config = dict(
    d_mlp=1024,
    vocab_size=2048,
    norm_eps=1e-05,
    rope_fraction=1.0,
    attn_scale=0.177,
    parallel_block=False,
    init_std_qkv=0.0247,
    init_mimetic=0.5,
    optimizer='soap_variant',
    grad_clip=0.5,
    warmup_steps=200,
    batch_tokens=131072,
)
Each number is 128 + 24 x the weight over its row's rms, rounded and kept within 0 to 255. Layers, rows and columns count from 0. Numbers have three digits each. The size before them is the row's rms in percent of the matrix's.

# v: layer 8 attention value, 576x384, rms 0.0247, rows 425-479, columns 64-127
# o: layer 8 attention output (transposed), 576x384, rms 0.0306, rows 425-479, columns 64-127
# q: layer 8 attention query, 576x384, rms 0.0247, rows 448-492, columns 64-127
# k: layer 8 attention key, 576x384, rms 0.0247, rows 448-492, columns 64-127
v425 105:120114098111099126130161145119135145159118097150131130144140131079104085119121129131121115136097113102046085138084114111125121157087131094152099162101121185128135138136092151151118113111148122
o425 093:168169099155089154133142169139130102160151111096160105156094140106164191141089168108166148113123117114151131129127144128128103113098127156135134138139112133121157143143182131182098132093111141
v426 108:078143121115122179057110137142177120130160141140127098146118127142134144137143127132131144128147196135160076164091152116148118144120139120123118146163153122121120128141112156147109132143102101
o426 100:159115142148157146096149133143127160112074111120160170128124087128139133110130102123113085091125084143090122139128132167130111099126122140054171116155132121158139154136116157136142101126145143
v427 097:131148125155136102103096123154147113100130123169117152162140109133134168167135110108183152126108080155122123114116145154093149159091114125097143137115125156136125100105169122096112157148122139
o427 092:123113163099162097123170172085088139118105090125139115116126140142150108098171157146098155159121077116153112133116117103146121132124158141124159113131137122152090159135092129181146113121117111
v428 099:146114144145139120151122117115114132097177121130134115147143143141171172171114127120130077143103118106144115113142160178085149157119120145137088098151172151105157142132125120131082116158139125
o428 091:086128140115134155126077115089137028096074137136105084127110136178102099090119127149137193100151113114142169118128169148131089152156098108136141139084149092177130099118108125105150116130128144
v429 101:128145137136135130118138087163132154111099116089127119147097079147168108149147083124128154094108121164127124098153145106139138145153143101132140112142109119157130114074106134126094121106108110
o429 093:143117152121065116145109146100132108135112150159127096163119166103133150089143134112132146114155124119131130091141067142134123120150089170159148117106144128153102143142151133184123137109112100
v430 103:121144149152197129142120112084133126128133099135096108103134109126160104136093102123119102105128086126123105147137094118106119101122138111147132115143135147129066134130170113145123136130125141
o430 094:128113146138129082132163154141168108143117093097128120099125181140108147137133146128131136123149117115139124130092124128145093161125107145164099150086126110086113150089140167106130150094110106
v431 102:115133163114162118063109135082136157145155143144089130144154170123150127125127099146155151117137196132092146126114163150126084117119111162146070160143087111141122123094193149093119119163120154
o431 088:124141125137126114145072134175118143090121122125124184079119167102097175120149165128123129136109103156176116119141145115120139108129106122138157120189142133177121097100139128169123147154103170
v432 126:186118065120151124159149129130147145085111101124090097142113127142117090122132098118092128131114106142142122127140140103148163127080110160106117137101118110146133135102085125163133117135138129
o432 102:127132072118166112066106180099118082124140100102112120125116102076138132162107129107134130113077125133165125100118126092127133156129117077140118107114137185140140097125152107191120141121156124
v433 103:131130149134147085124113166166149132162174153115132152143109114131121160116117134152129131095135122157099121117134130139166132085139148118151142116154140089147125149131149153120091124088104145
o433 092:133182152130073161119165129169132101089130124141154115142126098118103126127155153129179132076136137129154132130141081123131106139111132112117109156111086127125134071159123135109102078155102132
v434 098:106088119133145144118121103127122197130132162112141119116175128136152112121180154176152135094134144152142150096125098136132074150133135129125160108124151088132153125133113127108086114109121130
o434 090:149172142146145100131113105140123083120104102156123123129098100196096168143175134124157091156111141090095100156129145137135111160146139149148138147140131100046120106131120142151135126116131133
v435 102:093120163122144126080117105108124119117120095117120107144139155086141112122150152138133163120152123121114095149089152135092097110135125142105162103149136115161138143151114125147114147116102144
o435 094:102133146157111099135094122134136122123157129086149160150118142126132088151128140107110061128114143154146143109159136160135106151118150142141161130208146123100156095112109151144112162151107150
v436 097:118119131115124075180165103149116133134097133160105147156131128140124127135155161127096141125098151123101115113150094115157146153121121159167150135171153122107098178113129120131154125097107134
o436 093:153162156105107146114121169154124109109143149132132077092135120139123168085132159120119143109137119123172124128139107117094204105144107117137130157141124137136121075176094137108173127107143124
v437 105:140107155104125133132107151091106130147148147121110151101174164139134145110151133184145139126111139130145141134150097137132108163142112102104132133140173160150141120132119088110119091118088116
o437 094:124106158114114141128101076150148131145156105130141141126112115093122092104127153102135121093142170176116110165139149110123136155118134093122127103134139100136154145129148153102143065103134138
v438 110:189118151160138163150114140187128114158088106151161109128132079208142107121168124165126132187138110158114107071133124102110124115115125143120081118137056134123102127119152123114119153132134097
o438 094:095132168116080150109149088129117123115126139133096113122103084114078117116153105098149145105126172126137114157156155128125166082139128138108142114112107168132131162111113133150120096140121106
v439 100:122071124103141146131134121133089093119147127112129084117105153149174140153129105140100138127142119177109138119097112135104126120131132119115109131109127121117154159152150168150120129160140122
o439 088:099149096165125144095111117158142108127121113137119110141116111164156107147149080103125144154108135101127078131126134117094114120124120112163198117123157117156117111062173144090147184148116165
v440 105:094117139155130133099143159083162139114160162143087113203113132133114170148148088130160172131151144128077161129064078136135156129135152109119106149157105135171153126137150170155110162117096105
o440 092:192170159150096152149140081159139089139129157159149157124103155124133119135116123148102089093127130164120095135104126105121152135106104148158095083143155134113093083120082109113130136136143119
v441 101:122115095103133123137117097110155098140149134092100136145097149129136084097120123101171166133165096122097122168131106135129161104145141112145124137079155134105152165132128128127132111114140117
o441 095:134113121162099140109150191149168121138090141195097117098128100129110161155110136119115097155165093111143152152153128144147115151142127090139103153164156117131109136129138127107115135140094138
v442 097:130141102114109128144120118100135110105089131133078139139134120140128097159133133116128104132124103128183122143127153127118110127125110139104147108124102104131124131136123122152164126128114101
o442 090:118143137169161112083139111110137149132139134132148079069139109139109106121110170143117140195154148149079168106168117115151147107121172158100135141160165133154173140117119180151121189101165137
v443 103:111155098144125114155150140133118133090119132139118103118101118147126127174086147119118110176176116078139098098111087128108148144145098147142082182119124136136131113138103124117150129162118113
o443 091:144101126091140146128134167143134175172134118132136130099126149146106147130149131169131132150136112139104127131136125151170138119125131138076132075067137136184089144119078175143153132142121130
v444 107:126102146072109149104135126145152116188181117143124123108159090130130130129109095141123134085146106142078136105110162169116097162158144114148100129112146121096138151126112168116134137165119147
o444 099:157150099157131129136162085141119157120137116111142112124074149177089120142112119132108113209118148121100122121119098179151095172119116126158137106119152127152130130164132163114094098145100101
v445 132:107142182126113125102121114140127127160185117144149141151124128123124148123169117115126111151166155182152129150127129147100108072163149104147149099136121117119144090117128143114093104142126116
o445 103:119121118174104128145124094138136105115094168110147117122117137164139131133156146128121123121119170150098116147154109155160129160124189121120128145166119095151100128134132124112140122120138120
v446 091:123162145128160089169132137141141105114150141133140139088156093083085103126129097125162134130082109100126115134118171103086142176141160147152115126127090114162176141136160135104153139136169095
o446 087:127163108173131133123136153131107127086095112141106100106114130114111098153105139133091130084128137144134116096104132145161121145155142140119146131148123143065110166128133110120134098162096131
v447 097:144088088094131112148111093106129121135070156098108125155131091149146121136129105098104130125152101133160105112128128078116129116134128095123153127128154108162135103161114127166092097133116097
o447 090:114138139098137117106135113171147149148120129113081143150130127084109085144106129093119107146122119175119145118138109156113115147133124120126125137139161124130096146142100103111138095118161111
q448 113:118128096113098111097121142122132092119136121113172156147154075180092147163148134118156137127150113176178123131146108110157152088106119128132139138130169150130127135121136154112137136130177119
k448 103:124122120148163111189126098130096142180122176112134078112131153121110094152133091098135138143110106140116120145103119112132118143108124132118156178133116088101131156112142116129154097151143122
q449 103:125118151120097093141118116146171127144153155164151162153116087114111144125126113108120113107108094189126107161158139136162158167155116132145148129165098093154104159138101148101122083111167137
k449 110:132114153112148112115109123130144094136098096124088096158132142152111146137103103112095121139132125098105125141142151096145139143124082130147154124102151137106143106139134160130141088096153131
q450 095:144124119117162167133166083127109104121141144137102144114118178091161134113123135159160117153158121091107149121131135136134105116108109145114068117110197176143158132127112097152135101099153149
k450 101:111113135132138109119122139141130102142093106093158131166127142120081133148094109124136104138111123090120108143109152132142136132172147134125123129150109168098169148103131161129108152083063143
q451 110:132172108153095184131104145130083136128134155096157121101103190111166127137112142164132115120116100125138174140102092136140110156171128146157092155143104101099119121151131154141087135156152090
k451 116:144162129126097129112153157094139147131172152086164139124112152112142105125093151164103134112094147158116104086143125142130115172162140112108154091145154113118133153140139137117151165124118124
q452 098:140132094153174145112115096158112182138120111141099128118138115117132148118173140152106156156147112094117122126116124069133116168120120116115095131112133123155122152123175157130139135147147123
k452 100:142151116097129118132123125119119169112101127109128148107192101101150160143127109120113126165140134143146107153085157118101127131147150124125137149151117151144177120134091118159111127121123126
q453 104:116171055139137093099080112126084135112150100172152131127138126153093175150122116138136153124127159147100093141154124177111143138116102140151176114142111093155119119158135113109105139162113101
k453 115:107120152159097058123131101061155149078174124098156119116120171098128127136115130189122135104176133140134163130120105184121088148104107144095182148137104127102127097113103134133127147133142110
q454 106:100103140148131137101110121107163138078127121134164140134149135117071117191166174141137133089143131135107139153069126111177092160146136154129111082106157154133103166104144106147113112146109118
k454 121:118188141132146084133161093150102109119156150132130162175159123126096117109112111109088139126142123114160174137137112168100084074142132138118115137113116128114166135099092120098138100152144137
q455 102:158089115149106153150168129137139147166160164106138147096121092155143124119153116078115170137134130138131124144101174108146141110160145149092127136168117123145119075129169121113145146158143107
k455 110:145099078162115116157099106111137124138152148099139105157141144124102137145101142150116135152132156109091099116156174096176156122112120172152123091127065119093157111147122162134146156157116140
q456 105:112137126111104186169107092129163120116135095120083146119106114126120113068148104118116121159118139129131148100106132131119118144140079158128107144189092128158127097141104115117112166151128124
k456 104:142162133135086143154076130105113159103096129160140148077128139130148117144144122121115163157095163158120150128132132130171113147126121087160134119159147142146127114078119148167130125112136095
q457 097:134119123118125116141118137120135106130131133112084135115142123125139116115101117131132136089102137123149126139100165144149154093069143112126157096123144091136133155130108128105170125153133128
k457 108:073079162137119125134114088148106131127138120128131098197154147134104162126125130134136117135156147110126114155165117137123141101100123136143185132150135178122160153118152096149138150149171149
q458 100:137128110145128108118112126103114167133130075158112160166101128121105169105166129159128130154181145079129150151129140184117122167099098149117126167131151084190153136119129130125131113110158094
k458 106:105126113123193096134109120117101156087134088125120125142159134131085126145126100143149085146168130093111121110134135100142138114098071128108135138167136175126151087170150171131106128161120129
q459 108:133106184109164169102073145105142106158116094118124118103145120085117106102154158120136127099178087139121147127110142105097149117147114200161089120123118084132091125139121125115149101109103109
k459 110:133131124129148164187120123118100119111135113082088118128133132108161125112087093101128108107104135158142141146120108085157140159133121115161157120076127115120119108095135126093160133107098050
q460 097:133106089146128149127127124167121111156134144110135154170119143114138122150144134114148131101134131127117151132140155149128084114131145175179094145137117153130140133156127147189140137128121130
k460 098:138119106159111121099135130123140113143096076116133103173154114126154127105154070134149124107096145140110141120049123150150125149110138119135135145132178125144100142121162128134194139104157145
q461 095:130125115178129120112138133113112119123112151153127140113124092142114134079105120157119123103125107104096121141140118133162118148122131110136111112161089109114136121105168163125101119089131095
k461 101:193132110130136124140170090121163119166118120126145161103145108108151129155136141130075125132140108084115119104131110109104127140104112128127121134144131115161133091137140107126069123157157099
q462 106:150147133114109160102102097156088122131121136106092146106168161101107134141133115147098116162153154121113164150109143109127105101144117136157115121152111105111114090119097184121125108107116137
k462 104:123176121137175076098117095139120130135145120120142136138080095115115170075177142173097092130112205122163139142118104147146113134125179128157113122122116142153109128118147084155141112123142163
q463 108:164144153122121088155150137182129133154118149142134156149172123135136146129164124107135107116139117097091134144122142115093125124123126121096122071079147100124137150150120086129114127121113150
k463 109:098157119149146102098154097154099173082124144164148162096143165135142151168116095105175134111098194121128156188108104121085134108102152157098105109107131130151087113123151073112132138141144164
q464 112:105113126109192115153140069143076165151099141136075145151103141079135136127114128114102136083156148096084134151138123127159145147114125119080109160121179167129130100106119139141120126129133145
k464 116:101103124147077094126134094089143129127148116099158103122168129130121092170151183138142144122137130164162125172103170099117133108107113089109154100121112143111100100100139127140133150103193128
q465 116:134102113101140097132143147105095135129129136151160156176134099135149141115155119119104134117122118133146181122106106153135123102101103148146105138143098148109149094098113134097115142119150156
k465 125:162115105162126129131103107174108153121158133131144121111141138173163109147155125077161131115107143131115127117102171112124138109107127169096160123177164119160052145145162117175157141123135180
q466 097:143130177129147108128151131127137094134145171079128102134140111108151137144125179168089099112123109122133107130130143105153147170134100143085128126123108113170064147155124089146088132179096170
k466 107:140110138098107125117126140112097110118094111086094126107114154160120161163127076094123117129183122092143137122135134094114109109169096134072073148149141118095162142133106148131159139137148077
q467 100:156143137119126094142145105059116127104108104189128083113114124134138140141124123148141143135166153135116105156148151099147134125131105142115156111123134117148118093101131156119113127101152092
k467 111:139120137093088131144125103156159126158098132089093122084124109127133152125132119149100142169170156129109142172122137121170149095142111095098071131093121147072166131109090139123139140102149072
q468 111:105123116121169115142167162095125136143128101141124125126122149110138120145088105144130107148132168118145157161184147129137159169129111106114106130176112142183117144133134120138106130098183144
k468 117:140149149113106098085143136156121111131115139173130135137115130096097137127121134107087155124168134162072078133139137120099169147101085106119158121138132133132124111149137121132129128144093088
q469 100:122106180129137177135129082150136166127151125175155122122137124134127121160146089121092118102155105132135106147094106094113103139138111168118086129120152113150137132091151077109110146132123127
k469 097:141131189130145147135108100181107118105105155124137124121150162178120157143108138147121195095124069134190134141128122134122106116111129109082147157103120125146126125093108101128111157112154154
q470 101:126157131173081149130121134134154105148148144139138132144119105154116088131123092078163157128140142107091095136102118123162143132133121156134164114151110135111127115120127147186121116146126105
k470 105:141171071167099157148111129140151110125137121153094130148118140139110128125116134134140122084123136141125123122137104112157117082125117132130155169081099089145097136110123150145118144138120168
q471 109:108151109138135092118137127142131115145125104138144121122153090171178144141156130092147161112132148149130136157160146141133147141111117146117117145156121119109100168128140110143123125101172072
k471 116:148151137130104118158101122113126114075141112129125119142164130141132129162148143156132136101171128116114085145117152114096152127091118155121133122120122146143091126121143144146137129167145119
q472 104:154166110126124143173135110113114133128074147134136138123126098159109126111138106117142151117130133118173089083139138121151107087137131161177091134122155197078189119124110134136093116132148147
k472 112:086148133111155143132132124089165105144148119153093147141136131121085082117126168102140139134097142125121106156090126148159088150150178131123130144066130076159176156114123144089152130151099162
q473 103:132117133138172108125110111141145136143124182177104098107168095158100100155092121080117131109109109100122151099178139111168114132085123138114180154121132157124106147140140088149084112081112135
k473 110:091130101138117055132160108119104155189155129125154108154168142084089122130117064160100158112127089134127143093184165184145125175123158134159170186123115138151136105136135081125097106130111121
q474 093:145105104132114130113116098134114131151142090115138126136095073148129117093089141129157121110146158156115125105111101098107138141109152153101128149105142147124150124182130115095080152072108125
k474 102:149147165055142103142134115122163147122078144113131139120099114187099104121137120106177120130116089126170174130110168094164097144125172129117123168163136129165117166146108144117096135079109114
q475 111:144103089119127122142130120130073124112139116156133117123145144152136157134109167103114084137106135120103129115118133165104095136097118127076067137124108075162125099106099148111112118157110139
k475 114:128161167127104108124131156111130137133136136162148126160156101157122162105101120117107114108116134159127130125110091135153114164167111134120099126124104157103101128081142110132113131123153083
q476 108:108114151121109098134132117132143078130077155125122105080153179087133125107140121107150078140133138144163142111135093112129131132083099121118156154151122146145131161143154083121103122131124136
k476 108:112138134152106136105136145181124112143100137125145139098105137137112161150126136139133161070120140120136107138133115124165115159109099128136185130086170122107118129135168113124153170106182137
q477 107:150130087141124149097121135158160119154159094129141128157150150125160159068109162081107139139137104188150123165099144130100163105122153189180142147089109096126116105131117123135126104148125138
k477 104:133139151108157135122113128089122159190110091114086134141107144103120114101130151135159097130105105108172116153159092102136150135144148136170140116070094085096169135168113140149142167128132090
q478 106:074072137126123098117113141140112107119130148075131126138115098120168158119132155147083121137096129132124171113153125109078150125121152146078106141112180104121094156099129074117148162134159167
k478 106:144105127139125107152103115113129094161155127115087156158139112126117172192137168132150115106168123111132154119129175131118117172116166114142121118108122126126117097121167154123153119114201136
q479 105:090122162139139153165138145138150076129112076130099159130106146139089143130116127154132139115123141149153121172114107151136098116137165132141161139135155067146082088113145133136138156143140134
k479 108:107113125113115124158132098113153103124151157095116136154096095165138095156109161133154160148146132128113187131117125171099148096144124067157149147126144129094090113105166151156122096151159109
v448 106:130141140083117101147104149137136156158148183128113135113170115118109136085108134130142133109146117134117091138133124151127059108157175116150165097179116143162109075157123127123147136123143087
o448 102:117172149122136133099122102149124136157152130105154117156115121136142119105124116140126128136181110130131169135143124100118135110143130097129111103146097107147109141168107159123102134156129137
v449 107:095173156155109147105103141145099078109182138119132157133164110151112116142188177148152114126159134114116111164139123113150100098171117088129138118105127101100119114101140068105126098152109091
o449 101:159129104127138123117135120102145151149078100129091140127140149119180142124121085151108097125170169103151164146096159171125104149099117146173126135183173091105135128108117141098118156122144117
v450 096:135130111096142123155139121136193110095123109139124140172084099086121133115062140101158115139146118107138129161140158155162132143113081121108128110123146154125123088119143168136107133112152124
o450 092:122115135138139157123114132127126126145101148151150133125178132189097108131120129129122090109140160103163114080146126094097126128121120083110129150134107155131121116145147122171111114138094144
v451 106:108094139127126139090133153128141099131137126098147112182108162160129158103150129126122070138187130114120128086130111149147130121168114108178122105148147105117156170138154136068143117108131103
o451 101:123096138158119110125113101166119127139116153117145170144087168090106135113125143156146116117108146094113170103109129083087099143087099181121102134117078126124097130089115119110119140148156157
v452 096:110134114147135128100086087108125128122151113139079112158112139095127126161101123145110135142185149140100097122116139148110128136126159148115113057101123117160076150091145140126158162146113132
o452 097:119208118136120121128161086092135140138123103099140165109145137125126149099151108151113105104128132127113177097123103074131093116114109125167161101147105098127148105171176123150044120107109109
v453 092:072146163117141138138149142109167112110143173098139162102171129130160118125155117143138149143120128092137119098101089101114099135142173138180169119193152172098114109140097141097125117148118119
o453 095:142155082120117106090113148148101154101111103130148146158129140155079121120126114142130089134148083133126101147123122153138068139154158124123070151135104113127129111112150129136152141147101112
v454 102:115126138170138152159145143108110118104139140090169125138119165121109097108132115150090164169113121149100108148133122136146172151158146108133102130160124125143136163089074129139132106173152103
o454 101:124168079103125119106134131120148126150164141088133144132170083179147124185117084151138127096135083126148162116117103127125146128120137096149140123096129087144156115115120142117145144157144114
v455 098:132124085167135136146166159144108131125103123111132104107140122089104122136149090146116147109106151106141133102111103168111116150095129146129128149142113125161123156121105142154143175106089123
o455 093:112146124111153125146086102115119132127133150091109097128184154112142180178121145125146137131154134129089093117115105149114066085134163087138150122135106153130126155112122110103113114101096141
v456 099:121095102146146114133095104121142152126102161126137114047145042148133168140118112118098160110103132131146093054136170113143114120169130147085126107144111130136107120123123175135132128089139139
o456 098:148148138133144124164148140116127138126182093174135126164119178122080119101163147119199118132156126121116150152100111157142106132145118146142152132120157125152065125134138122110124195100141104
v457 097:148116080154156100158146114133108119140143151151107127096103132183119151116145156112144106142134160120141110122123112091134138137116143132115134209171128103115101127121107157127088133102113171
o457 097:133130150148140135091130163163121100150131126144152130113092100076113083171102117123107193125112143112154115134185108125121135138158155106160109136133164117152167086148135128116180117125107131
v458 097:142111144130169093139148141127086138080149142086162170124133121122148103106110108112111137108078126103093136130153141133125122150081123146122084109129120120110152148127106108136145180148171139
o458 096:109116082118094112139183155108148113134112121125128116154113115107141163141121118108096088137137155121113169113099104116132176143120097137151107133106186057150115139133149136116119155150134152
v459 100:127113157108137117145096104110193122100168100148113115146129133119162149123132176116113127128095117113074112129145113101091121121138140126135143070147068131140156133153129128112121132125062180
o459 100:146155170119136123105147160137104124143129139150155147094165135162140077136163111136109073084134131103144115115115082124168118102123136129154137172118120130123088085098130134119099079116108127
v460 097:137175163100131105176125163101122127103170159173165078158159080153108093082168143133117111110139196138146117108125114134146109118080127162104137130116129117083112147099133128114150150094149140
o460 098:121107108172126085132151139115130151129125106131104128102136121123139156154156135106115227142130113156100126109081164140107134137128145119181172102126108164149143173145102148106133116132126103
v461 093:124131112104134146148132106157129142129097130166112118132134130180095126118141141117106119156085140102113142093136135149112113131119127129146132150117157121111166091119097130143104124143153132
o461 094:124101149101104110061150116100095123076142108111100120118152130106123157075112143113155138104140100143103165095140137102143105124155106161114114157147096193147125108146190117175160142083121114
v462 103:118126116106157176132116167130073103111123125144099143158114114112166123156141106131135109173164150128095153130143131134134176168137152123146090131108115078136093175079143177157100097115124101
o462 101:150138172139126118125100111106138123101099156164123156174164165135145134157111120103176153125146115127128164146131085132128156131100169095133100095097132149133154124105096157161148131135120119
v463 100:100132115120137116173117104112138160131114154082080101123123157122142141112120134128153160129146119147138114124131130142120124133109158136113106137145080148108144145106120100158126157088131145
o463 097:111124108171125123113148098137110101135118126144138120166130157146124125170134124156147144108126131124129148176146146137100111073168131133122144112121131115082137132101102128110125134142162168
v464 104:162093146139118135115130156094134120140158135145105141113174083145154138142113177149139122142130129097127146184139119147127112188138147108136104070108130120102126107108112126118085123105138107
o464 099:154134137164149133131102107151102177108071137154129138109113097151124129113121149114113129143112157192094139128153127132112124147132133142168134077142162135170112143133111166089201143132144141
v465 095:112121149148094142141160121106128128125103130124123126151128127117113124107161097117105139088140150118103109155119088125118150138139158149121111159105139157164116124109144092130135133099121124
o465 098:147112173132127127142122134107131172138082118128105140169131135119120113094151164134138147092103118138150114115090125138161131139137120098131127121129105092097116117122144152104158108113103072
v466 101:115117132157140113124124152145134113116116108135155128139147110147164122112067143153146149134113089130148131085156168118110124117072128112170163108114118152093140172139111135159172129155102144
o466 098:130114136165195123109109099128133133119129106140165101135128122118116145087122153126080098088154145124145124127105103106136123159135148137150128138134112139118183094112148123142078100094153120
v467 107:158146129124135121154085100138139116103151137094076115150099073149155174165123123101110120098133116159128119130087117150114119090130125154105103114144127149178118112107159127115077114132103111
o467 101:150138123103146114103128124159152177159144116111160151124123157129106113126125126087113125121128116144160141072149095107143131145117133124149149150121127145135118072112113132124148137100126145
v468 105:137152127123132141102132112111116126122103198071122139077078111127121143157169110132093095185119138092154132117105086087134147139118109103153119119117082118123162114126127165107098141092101162
o468 102:122124081139148174142129165148110150140084110157109108092130129160138171119112184117130179133086090136082120133142117139156076092155114079095110196145164096111124139135157105131119101127145116
v469 110:106124125112106108151144113134133126113152121114128135133176155153116159080124108122125170108132178123127173148143097202091153140103118132088148152151137113181076145152144162150127192124120115
o469 105:124123148177078110114122137122126130098110146146114114136148121163153139147106121069120128135140178142081108159153154154132165113158112139161139100116126139161130154133164104090158139098124112
v470 090:119085138119148148128138147166087108091140148126089147118152127159092110139061141109121123141105113071164117142140113112129152132100133124138121150115120128117118123130070127132114101153119105
o470 090:172107109147099124137097198137134117117099136140131111157095150161094113083089094108119151152124175166088119146155160106131090086107135161117156114100118105127172100080144153165112085128120099
v471 119:108150147136115152127139106122135146141198139108125129137152163160131125127135104149131125068203127148142139135111142159101095139174163077135132120096105115151102119124146162144103147110122091
o471 104:166121183142106107132139098130117087145135135111151121112079172115116159108159152175140101118119138174063157129138098160138135138109111101125116101188124103105145115144148151132155097130116164
v472 099:122120151092080131134103134120125115160139151102131140136164092174171143139135127124127145097105147131140091129096155107117133107138155167114112096130074119122104139117116148135148130091092144
o472 100:171162123170182141157165132157139165112136147171150111137149166109103130121139148158085116145124149122122148124111163163154122133136131096181152153164082117122127115113145139142143081110119140
v473 094:148120081091095121080100120111166125160138065122122173146193089129134126136120112134127125090103159146091143135109104155161134125138095131139127119132108090141181133162123074108119120144113145
o473 095:102120132165109195095134086115085171132103147130141102203091158130119145158135134130132105113105146147116102108128144096117157161143139158106114100156114115140134138091109128171161128071099148
v474 104:132153149138153136168139129145121135082114097148158096080152132128125168133151145155089147140070122128127113149110139163140087099143104167113121166145087120176146129135120147138118133135120090
o474 102:157152149151114119125116166126117086151182150160082090175101154094091143109109128113167152109120116147085102107189086166151155118098120094161134096140115066167106137123145124126132139161144162
v475 098:152173111110127091125140120132126169113106144122142116154175150140116151147074150109123145121157080143121151116137174123149080157176154140103129126111125120150113103154109103125079121122115115
o475 101:089148109130137138139141089130091117118101145124135128089158145147105132204121140171128099154128147085121102115113135133127118129112129148134110125158125107124119158175126120135128145136159132
v476 097:172131127120138109107168114145109109141171104126130106158103175149110114113123175114100108153136139087091116149116161091150127139117109111146127135100132132125135086137105149101121136075101117
o476 098:125088135141125149154109152148135099128159127180119151117119076110096126147124164178168105123130129170134081110134137093170083103112152172149116139100126117197092186105160175138108102130155122
v477 096:117105122164083114111115118133132118119107111146110082142097135191100121126141105092148128135168116151156162128137097117096115102119094134196106135114145148136144135122153154094121107155118138
o477 098:160138158099145113142092095089145127102082140174111125128137149123135116147108162156115102127132136100093097138071126118150106150109166111130139140132126147128096136127100105148146125093111128
v478 101:140140117077142132160165113087127140118105122152165108141140124125153129153099137136100096093129174130127130123141180157131153141116097112149100120152150128128097115116138110179134104164110127
o478 098:110118140155138148115123087164174121120153098113168130103125104138078118128134104131133142143143110101158119094120069126118133118134116138136144195125096119086139138137139144097155118137156125
v479 093:113121125135161103090122137126138159142101124105125137145160119108113086182126124124112101098126151133141142129099089100122143099115123136165155155142099120113132126097117146149104122116142161
o479 096:171130089146138123080110109128121153125138148150148134107092158080147189115092195094099125151129171149108145145137129152159155094133120176083160134099122147118123148169109137162111090135100081
q480 096:116095143127099125116111094106129128134154145122092116121139103156160145159153096092146122122152163139141122122129089146108126051152118120132136122134128105126129158134155128085098133119148155
k480 095:121123108143121126145115122146141160130163148122097143128159126123146168149106124153119106110133178127128105127128118176138123138147127120132142124168142103145135147151151089108076097103138169
q481 098:117118114121095130109118126132166123133130133125115079117109112125120097165152122093148153120107109121137099126096104148122142117138130124124149095111148106136177139129106062122110119113117155
k481 087:109129150147116151116109146140152173086112130142095139153090172102115089142154152126109160140111129127143143132078116106077138120097159119110127114123108158146053087128136098151123127147139154
q482 096:121113126132059158116156113106158110155104124140155105104105154119138122117097101109128147140111129123099137130116114106131131153145131143105135100131151100130150116116118110139125091134158150
k482 095:083161117143132153135121105125169082128098131116160131106105149139150112148139137117160117128136130128138122150115147177156133150091104108096144111153143137132123081130127139148162102134180117
q483 096:096143111105163116131122116150141138160156125116106110127126158117076095084172146172106112150097162093132100131186130140142123182186120159134162136097125087110135147091141150159132141104140098
k483 088:152127083102130123137070155120103111130104120115103073101122113096140116090100103129133186083133125123091141171140138110126157105131127133137111152138097103149121130138128125131081128106164151
q484 098:139136104090089091141131137156129160135120099147122128107096133106122104114158152169145120152139098151117089135138113150199118111129158126117142156116096091083131095115088120188130111096141077
k484 098:141114115160133097154093106130070131112106129187178152128142188100117117123108136142148124105116101091105155132133142180157138082102138110126127112165128109106118096114109087145104116131158101
q485 096:125142100089154131139087163141137142112146132067172138103089096125095121134163115139141130104090139120119136134146121157089084138130106128145133115154113123079137117081147085111121134157126124
k485 093:119153145092088095157091133115149077080108156145161159120164136116114109109139127176130173140138095106094138139135105095141137137146063134124138123101140112139108096106105149109129129129109130
q486 088:088175095140141125149154136147169119140151157136167141169108120175110135140142144163162113135113103114126101136139110170146144142144115149121122141142117110132132145169125172166102123130100118
k486 088:102147144130100122135142128122151184119124079130135085110155140113155153147128095174109144104116100140143090095097134114168113131147178142142084152138091147108139138157166114134102090111135135
q487 096:138155131127145074142138143149130164130107169138147126119129115103147119132168124077150122165115110112131132125118108130120146130182109129138176112134147093151075136168111121162114114090121141
k487 090:116090130113115157138083127140116126145092144085135087111098144154098119133111157160109131145128140126125151140121127175108112154164174152117121160104138140157132141106094164109114154152125100
q488 092:121115133132112139109135160130137151133139084119125133126182121153109143152124115121136145128126118129141100120148159142155132125135144167103130145088141172157170148125084095149150097140103111
k488 092:122158157106131098106138104129117139148107166072142140117137103101112139149131082142091106111114107098153119166145123106126087140143096162151130132101101158139115158156135161136102169170138151
q489 095:135113119085135121135130164136140163101171156128130123145131074137121153150118122128120097175088087118130144102147168141158173143140150162115153171152150127160070129119145126149146140093167192
k489 097:119097142130106137085142141128133131139194097092138109138156094121174137105130117139102133107110066140078114107119141110143128138120155158131127162136139150130171147115140088122127138123083114
q490 099:132134116163134131157104145107122147112104116112157171125105159110113173070083139159161116102116110086098156140114134118135126129117089136135128112165120145135130124097139136124125123113163177
k490 101:103115149140120112142119160142142118130130142165178064149108097140133129136140115141139120138147098158142115131092103120161126106113124168108151131128144100119127148130092122114077117159093143
q491 094:121147082101137092097182150079152135155126101099163127134147113149116108120131159098163145125120091084130094092124162104157154120140186136172085170127108130122112122157169134136132151133083175
k491 090:099113111115071135086107098124114173147112140161142155169152134128112102134159085109126148131071104125172123136144133131128130128102168104124152144093118107115069143122106119134132098107124117
q492 104:130119115166119153124098096100126138136110155073144110142109151122116110128132151128173113091151087177099153149123145106139103139096125077092124094145156090134160132117108147117102101112137121
k492 097:113135097109137128120138158148061131116154164154143084142106130166148137170113132139135107139176124128109153151139111130136073141100108105154114102146074119100143100096120099108132102146110130